config.yaml
n_head: 6
head_dim: 64
vocab_size: 2048
norm: "rmsnorm"
norm_place: "pre"
positions: "rope"
bias: "qkv"
schedule: "wsd"
decay_fraction: 0.835
seq_len: 2048
train_tokens: 361700000
dataset: "wikipedia_en"
Each number is 500 + 40 x the weight over its row's rms, rounded and kept within 0 to 999. Layers, rows and columns count from 0. Numbers have three digits each. The size before them is the row's rms in percent of the matrix's.

# layer 3 MLP down (transposed), 1024x384, rms 0.117, rows 232-265, columns 256-319
096:525514548473498556586527508511524499490497474493483535531497511434548615490525491417505494518521501442515477485531500519468436528504392465458467530433495440513526495532469496446436516490512498
099:488513507428440537557495581486531438480502500494508482482517467498495587532500442498479464526507504535561489469586428476532547435482637556528576410522494549504419532492483442445460554497455487
099:520496532496459462508526515583515448545483534528579545515465434538460501470484452485496471423485517473574455509472567552441508490470496521504401523525460447504567488558534497491484544538448498
099:484472474523529527526541523553534469532495630430491466571503491512518436482500477481551499517447511505431501468480515535505442462393481501560505521514460430525500472531489487450559465435432418
103:481494504503469447488424449542509426449478498494502492468521543498544458439449590480500482498435501459545488586537464491531411528454469514477475542479499455523480511470484504487482514497481497
102:539540527546443475521521482423554515430412558488466498469487483458562467449513501528481526516506469505468456434528507530575562504490449577458465505493461532499467576522485604519521519501498504
102:487483491495571489537490467550472449453429487477447523523477479441471535462548554510481475445509477583512513500559416502442489487464527569455521596556522515527457400500489541488540518556499453
106:519457525461508416477453461502534486481446465484428432532483534449527558425555513534568440500530467536460537500587504481550548568544566455491483505411455536494468401576538532535546502456515490
098:469509525535452472541550484549493477467531588490493489542491575459477420481538571520525434497522493480542434408501508527507520510517476496499497473441429564419472538489522523477510500546473422
101:501558474487535471516516502560519475469509503490470535522450523422496472369497413544465475502500479493437485577473487483559527561569557561499529501551505550528481498531495560516490477522505524
097:465527510498516536492496433491490473504533496506485546513494438518549544485467507497473531520496554573524550465616470462463553527453474504561529573424439424511431505449526482599472530455515443
103:474516514516493398502442513539457458485483435451489571528463434494530477442440544473498521541470461550494507472543532570577576487536495495574476480483414527524467434537486496530531510508514464
109:434441454454532419434496421463520503469541478494444477502540540559519506395445508504554552533531549466445458516486537531469487544521498447494492497506504530508461553502494468472470489462525528
082:429459504504556492480443479446508469453516536549502479541459515430490349608443555451539505518429521507507514528558528552532535515459554484497440546518517533459489523537488522548519514531536434
102:561472533447500433549501564476480478522462494555464448522535537475530444539521561505542516449488519403535530495504514530526515479542537399506478512521498488517499491575486505551540443526421466
093:472466491510535527451553495482497471527537482418527463527460497533443504491488510497566459510466494492503466512491520492538472447458469498466474553505527474483542437481516473496433526531503491
108:468458459491596495526545494499489518499514477541487443566512507499484562490472463517420463486504494545451521485522484546495570470530567507530569507470499552472451502498539393477565559517585534
099:439567517484491433485468496534463495475465519470465488499428436533569433520532501528513532538478472500512494486485454454446506502511439549496457521502514483481537480470497460423553453521531444
102:488474475488473465504539526484442521508443560480490541488474495494537459558459487518429515471527445504486525458578559507437510519593450467558501521442539505558497535554570431514458435516470514
089:581519477447423498518493500599536535591542504542557570514530449482495513516541505542529556589522535490482524485500498487446503502486491436512514424555463493503534530543427477501515475507496513
100:572521504486489491522452516503458476563561513525509537456546496532499492486532520484469465588536499566505462511539438495570555547497508491513398541533519449471450465520479542458586469508538434
100:499389508472522474439485508469490536487471552451496465544475484533524546454509488565498479515494474486468459490452489459488462445511501546535482505499529489546469571516467480417572444509490532
104:474539419494550541477523484447475557564547464508424498499468551534549468501461508540476466514532513520547481559507568472518503479578448435518518523413508498525437531398449505490535471476532483
098:442528490524447469539550466430489470457487498513511431506544533397409549471399489440479503476520464515528506518512503480490537546515487571502522486541476465502523502541512463459630538510434508
108:517447453508547511536473518472526480523521448462449527523460444541483499518524468473485429531495449475486488514479495463477540436469481506561502499443477517471479549472424469529520553516484493
097:497541497548481545538533546493512496504479443545441515478475542508528495582487512506566465533445513474402571501474540550505418461543504549449509463539548420560483497486439432487494564454467515
101:427457458427474482571443451515568477545516562554507459512522521565528523486513543486534416490501510506509480451498483449525474512551503575446550552501502470565501417438502521540515544551532487
096:487487429485534491541518490517549564494421536469507474507417518505494544415508561543496495436455532495459535481389481495484578494446440537469492505528515474517514485523506559507482516511395529
100:432477466474446489501485566504549473426444523467491495501551485446520534496513516562526512438479517485423534543545474521555429483488475458601464546438447499485438450532529432494512458546485444
096:492492493452491469561441549499467428468499469518483463552494475517541521560478483555528445393572534504491443488552525444538449435531440455535569520569486525501442494459497464482433584425479469
098:492534526543501471445514462505486480476492495502526428449521526460548491480580492495485513507497519490453461459513465465445493544457438468445499498470506504515482524487471474517431499503484489
098:466438467465507502523478592458542518445480448464500476547489440454476530539480480488501488518499550528462565590478535455512530524529440473418516484540481503432433481514540542454484520519488582
094:534499464495532535478469497445449499473561502483556531478531566547592485492551472511508510549524421506553417537514503555496514457517526412580524510460546493543530525532504491471538501490556399
095:506439424496550482536477535471470500484509429466449481509498444457517475523531471538526541523546552518467550484525508524476495594606469529490508548477456478506486474452523459538491500471547487
# layer 3 MLP gate, 1024x384, rms 0.119, rows 233-265, columns 256-319
107:539544524498519519424474425460518484480540490421465461540531487467511469538411513500526588497547444482466546535455560486504503541516458517412474512525427465462505502475596537587525507463495541
097:515497466521475488572463509471547478595474501454451476507454470516529504517489481516521451482466590500527461485529528554493540495517495430536461542387542491492475455480558543463470529572544480
099:539437481526405454485529523480464515491472498522449448484509514398525441458500501432527503479444471471431529572464477447507517559564474482533515481480443498458501557509496493518501485475538517
096:536518497483545437486509549495592576477486407512498486492467485466498486559541490532522465508561493552393467499408438497460513503533500462512463468546522607528485504493533545476469462525520530
100:483490485494462510462550516524566564611470496486455471512477488547507573512527560567511489501518468514576463520559493494586490580536508560423522462521442526471484498486509493466525504489457418
106:486501453497553510506485476450447519451484512503467494518422516566507513500447505526513481573545560567553492491507527553547517562485506453476452508456460483582473465538491551547436395474476512
115:529542497521526406511492519511505527479494480497534464458433534439546450538562453559541436467515478504467492490469463495485560518497498513421557476461550503517497513464550474587483482412487509
094:491507492512463469529487506523431403517519475480436490560510496476477497530446438502443507512520531487458484512535473493478471548438519484446541517573487513486509516458553492524535424547565472
098:456487488547506484540477447478481553585553484536528535501557541477496475499543483476524541459516486478518455489539497435548470585419520565449495518434534491549518493471482426492557531495525519
096:453564482492482486399427541505512473435474495497464522482487522498529443487538524485537442518451470516526493531412490493482422482448564539448445537436559452567503523526504501509509426477496468
106:492434471432489453505483453528541557497505550513489529513550450524538499519488449446430464502518526504573472540497535500491467530450546572461488451459474554451445459474519492466451424544480425
106:463515478484520530466483476529465455549416494642473466485498463526459437536516486492505424506457438479534541488548545542481494536516482509518430474446446485457436433435539559501556485503474432
088:520523455533434472506497394430554481530453496523541515497503558454404548480515487461507457507563525500517537455504460494515548499565441516415434520514509493542458481448454451500512559469500520
108:520444521509490519460497493530551451458553611485512440456527543443589485494487446445514444468527538465474519459482513528512534572563474466440497440481480479491484506526496414543453524511502499
102:500487499462570522479504527472463529503478495520437571484518550491470570515533505477493536485474468463435468535455585531549507485535514469521432490515411535422463509473514522544461540542412510
113:464516508550509486470493538529533466501484381536449470508501533544459568470443441504537526495437494514519472484501468552499529564449514543521505440501495485495559489444442514459536509500459487
103:514464492504462529466469424381514492488541470502458552470485501481555509475501476521493471517531543503547456538477450464573415602580541517533475496496499506501405500451480493434441487451534424
103:535570502502497440470540437516550463512555473540516455491524531563512509533515467464475434443510524450458507544600501452505509534473483554462445506526433540507511505484490511540503529469535507
092:484518502485511518430473501434497504463490407458478444452487540492490493513529499534524523463563537498529503532490424468481461495469491503458495538522569521523531536465475487436451445486489484
103:548511452500489487551543573499471490432551562527486490504485492483444583461469467558516493511443471500461518496577546499563483417520493542487506540551421521434523469493476454470535504537466458
108:509493466451558414517489594594502464525505525544489473507566428529585485502487598444513546471454513558505580514419490451530544456454523515491554460529434485587424527476447494548526422563514513
098:476492449549555519463513483500567487533501528479415518425500479458490530484545482501460470504466535516472511488522473566509520514484504554459564502472453470541560499537494521458535550549523443
103:468566477523529507462422519480474477552518496527524572529507477477549517479446532477499511490488511510497534445539463486465540508597507503511547493444517471581524495456488466602484526585431446
103:455514478560451440466547505566494539588480441477518490467473484475494515498500564569502496473467483407480526493480535488363536441561435494456510512484455477451481501509506473478499527577586467
095:421452485537536432470469524487557474457486496502523477512510549486454475542488542499530533553425502534484527474424521520442442539497514461507560463520496512517529522503504439422415509553444541
101:534483557546514481539527531529430480539473472512490466477509521516475495454457559494551547530487501514550482535504568466540459507529572442495463439453499413475523499526501515498507486547515438
101:478477428488500540532514463472575488530582523559449492468504474519476488544458530456492487516537554488473539492490512521514431472494534448486534556459499501439584530521531449527521482505486546
098:537503486508480536494539524460535473420498534582546492491527410515518401518577448525511430556531528513486459519480476488468537461439484490437468560503486428485478506514479500480516485364507475
093:499509439532515493506526499467478467568420464504475496535493537498499439473525462442534467479476489467546458525525485549508433488449536430478459495465554454503440441422505491504492514449405499
110:489478538563514453460489551483448476506497525534487428496566476519484649487462517589531570436520479490510528501507409543465515559452519426429480482515521484438465543497468504519463549569419484
090:469526500490485477522448562476552526481485544598489483477531537503515486486454556537515476503564505435524521490553444477545456478548539501528548509500484469462502475500491494513489516490474455
085:453491460507547536536531528510476485453528520527470425541492423500481487460440571546483466499486581511467561496502522506518483500442457489420496466536439525500459458544518524566540508517469572
096:492516507514502503576538524462469533485470418512485505501475557480428551571505532413497495504442494507470416523559532524495422494528500478511519499520566533481511508536586500455459481453462517
# layer 3 MLP up, 1024x384, rms 0.122, rows 233-265, columns 256-319
104:515515450550512477436549472499477525499397453563489484598544434476504463550575486431576488469517515511438488497458468546493495528533506443522518497483490443537546508484519435465510519482481543
099:526470475514442556529526484538479463519481460552456495504499535431485449560413502471495513521496507479562512497484541561542500549521458483523451539478508431563548558499439522525452509562490492
103:503615533449561480521430556508495468523522470553469501577448456497481544475530506444486481601509535464545520499516611470474547467483505516412522530536444462512563448536474500468434476500461484
097:487498520537514558479498477536536471436552493548567534490503559518455491500484501524530491450490501499494538553548507540454504532502553520436546497471513453506506500472441553461495491464499491
099:510516535493521495475564507528487486456445494525513536556516525531566477529518494576507465480464485551511534559549535527516524472528566528499455524388501468482532561455507543475485470546493497
100:478467500538495479498563465509531481599497586471501510529490502543486471506507529460541610426460504527527452505442530446452479541475495453514492417516585497540492521496491452458494500527545546
109:511461604409463510483525495455499479520476542426503430512521520595474580465469530466527462488544502449462492465504533517481507437619566445439504510458446431525437467508489554563501529491535522
100:508469444508501463423500479561513522459487581462502494465554411469499503505529496546534492482496483437511509369533475597443573499459461469514493543505490480491511449539480506464508538488560543
101:517486473507532523499515441513499550473426475515514464465577401490540509474475494535509516492458527510533548468505463431470538466446474406483507523496468566522506494506446441399431521537516492
101:533481445552508492546465494468490450513561480541530522500509505517473518439543472551544514486475516448466519453465518447468513465457484549507534404631465522504497557432466486527510482502432463
108:505542571420576497496520429594573484431387480562504472508493471459541489521454496513550570480540544495465521465435473473469590509460482522498474462456556532506544466482400514537500439513507468
108:524462537495481556571535544529481479544474512525548436511546543417456419544428474495495467537564488495509483439542557459529550568505496433511557562549577497506453460489466511535509542453488457
090:464515508504499513522487465462536490461490481454469461421524549498481476430486568580524576516522537454516521508523486458478504483542479427527440502490509487512534510507536510505418454453410471
103:490492491528503471529508571479491523537494506482550469476494557462578475585473496514464480429502541498552550478538470429485548491520486498488557542447480541449467537499615473559428494505555536
101:537551584563446527500516494525486510478482561558555461518490498550502460420509492481497479602486515473468513463466477538594496538497561495537478500433557487469516432487467528474525497503446428
109:517434514565434588481516483485483483547439465511453533488455558523536511448464478448414529467449487507409417469472440524466522475565406521556481524506552540492468514516566474494507578560567559
098:481570527478449477526474544498519481455488453501556518564518539523497500496557528438493526431444461456452493452511504486455474454543476410492428488522483460535518565512526510569498429457501577
101:502468509523562439446509455410479546445577476468480556547477481512536534517476474507507590555492513502467510479452468513508483519423512467409547418559516553439496492441454522509492545545441520
093:520516467529483510508495498501530524424475545495447474510537402396426461490483552500534464525555489472567512516488462472540476464541429507470495474475520440524512513513541512482479582514483486
099:488478474456524478487563489603490498447449491514538477501462405572454551552560499439501537469466470481513542516510546484548571526547510536545556555504439560566533487503464443511513506513493444
106:495496451539546465466547482506395565507537453498522540494537502544465459509509481492503548465477507487489563532405463480465562529522483400535512499500550530472485522449448501564516502535616482
098:491484432513532543449543555589506557486469561516423560475477512487469444535469512471479507601485531524491572474535566496470519521518461533493543522438552467588488421474525545525495476499477417
099:513403481511481483515498515514534525487484481549494542493485545508435486465495522526572481536455551452525498511499509564484501542419519428499426536559441530423474498550502506484488516437541491
106:554495457476535499564550444473538480516504521564491502475431495557542484555483487517542488418578505477486518479556493629494510543550580499583501528444516543550484474558483531460518479463541475
094:486479488472455457415529514470539418488453556455500512485521565520491436542549405456477520466573485445457448522574536580481482537445499490528478492535493517458445394463510548508489472501541512
093:463515420512510517528512535495553474502481486521541530491549515502564476490538528477481527471536469475465506493493491474465569530521555520573483478558505612500479534532513517544467483541504471
104:511553547499544593609543508525500480402608535470555575537451537469554409540534500478467532434475560494517592532496466439484468510579569529444467480529607479521499546527495509447495526457483560
098:580562556425402525509474544499539512540536494479534475380511535464460484544432430506478514472528454430458478462496524550493507516413523515533546464504470457529466442501488572492512536502459511
092:516437417518608491609463380485572524515527620471538514575441497504453498491544571565464516464487529497447504557413412494502584499546490455479527397489471467527527563459520531488546444516475527
102:451424452567500453528526486487479419513485509501455526402544490545418519506557518459480454529529505495451458512513446551539518480488518449450440478468521475473539457500444509560513526529510444
099:513425615497537628479478503536541498482559517508464485506508482523449467510527498525517475447501555493606505509525549449513461577468470559449537549479525505501470572567560444468481474460506513
081:489542467500524586496524518539424497456549527549503447468451481468500534477454485549465471499496560528542461507571520444515509501455517449566469481407474553504437586587536468512519493506444478
100:442543515431476556539564451510462443505546526472547552509457477550501456547448518480428497501454493489527426497500532559469498495428449475509447587560501461529500525482502481445475542520484542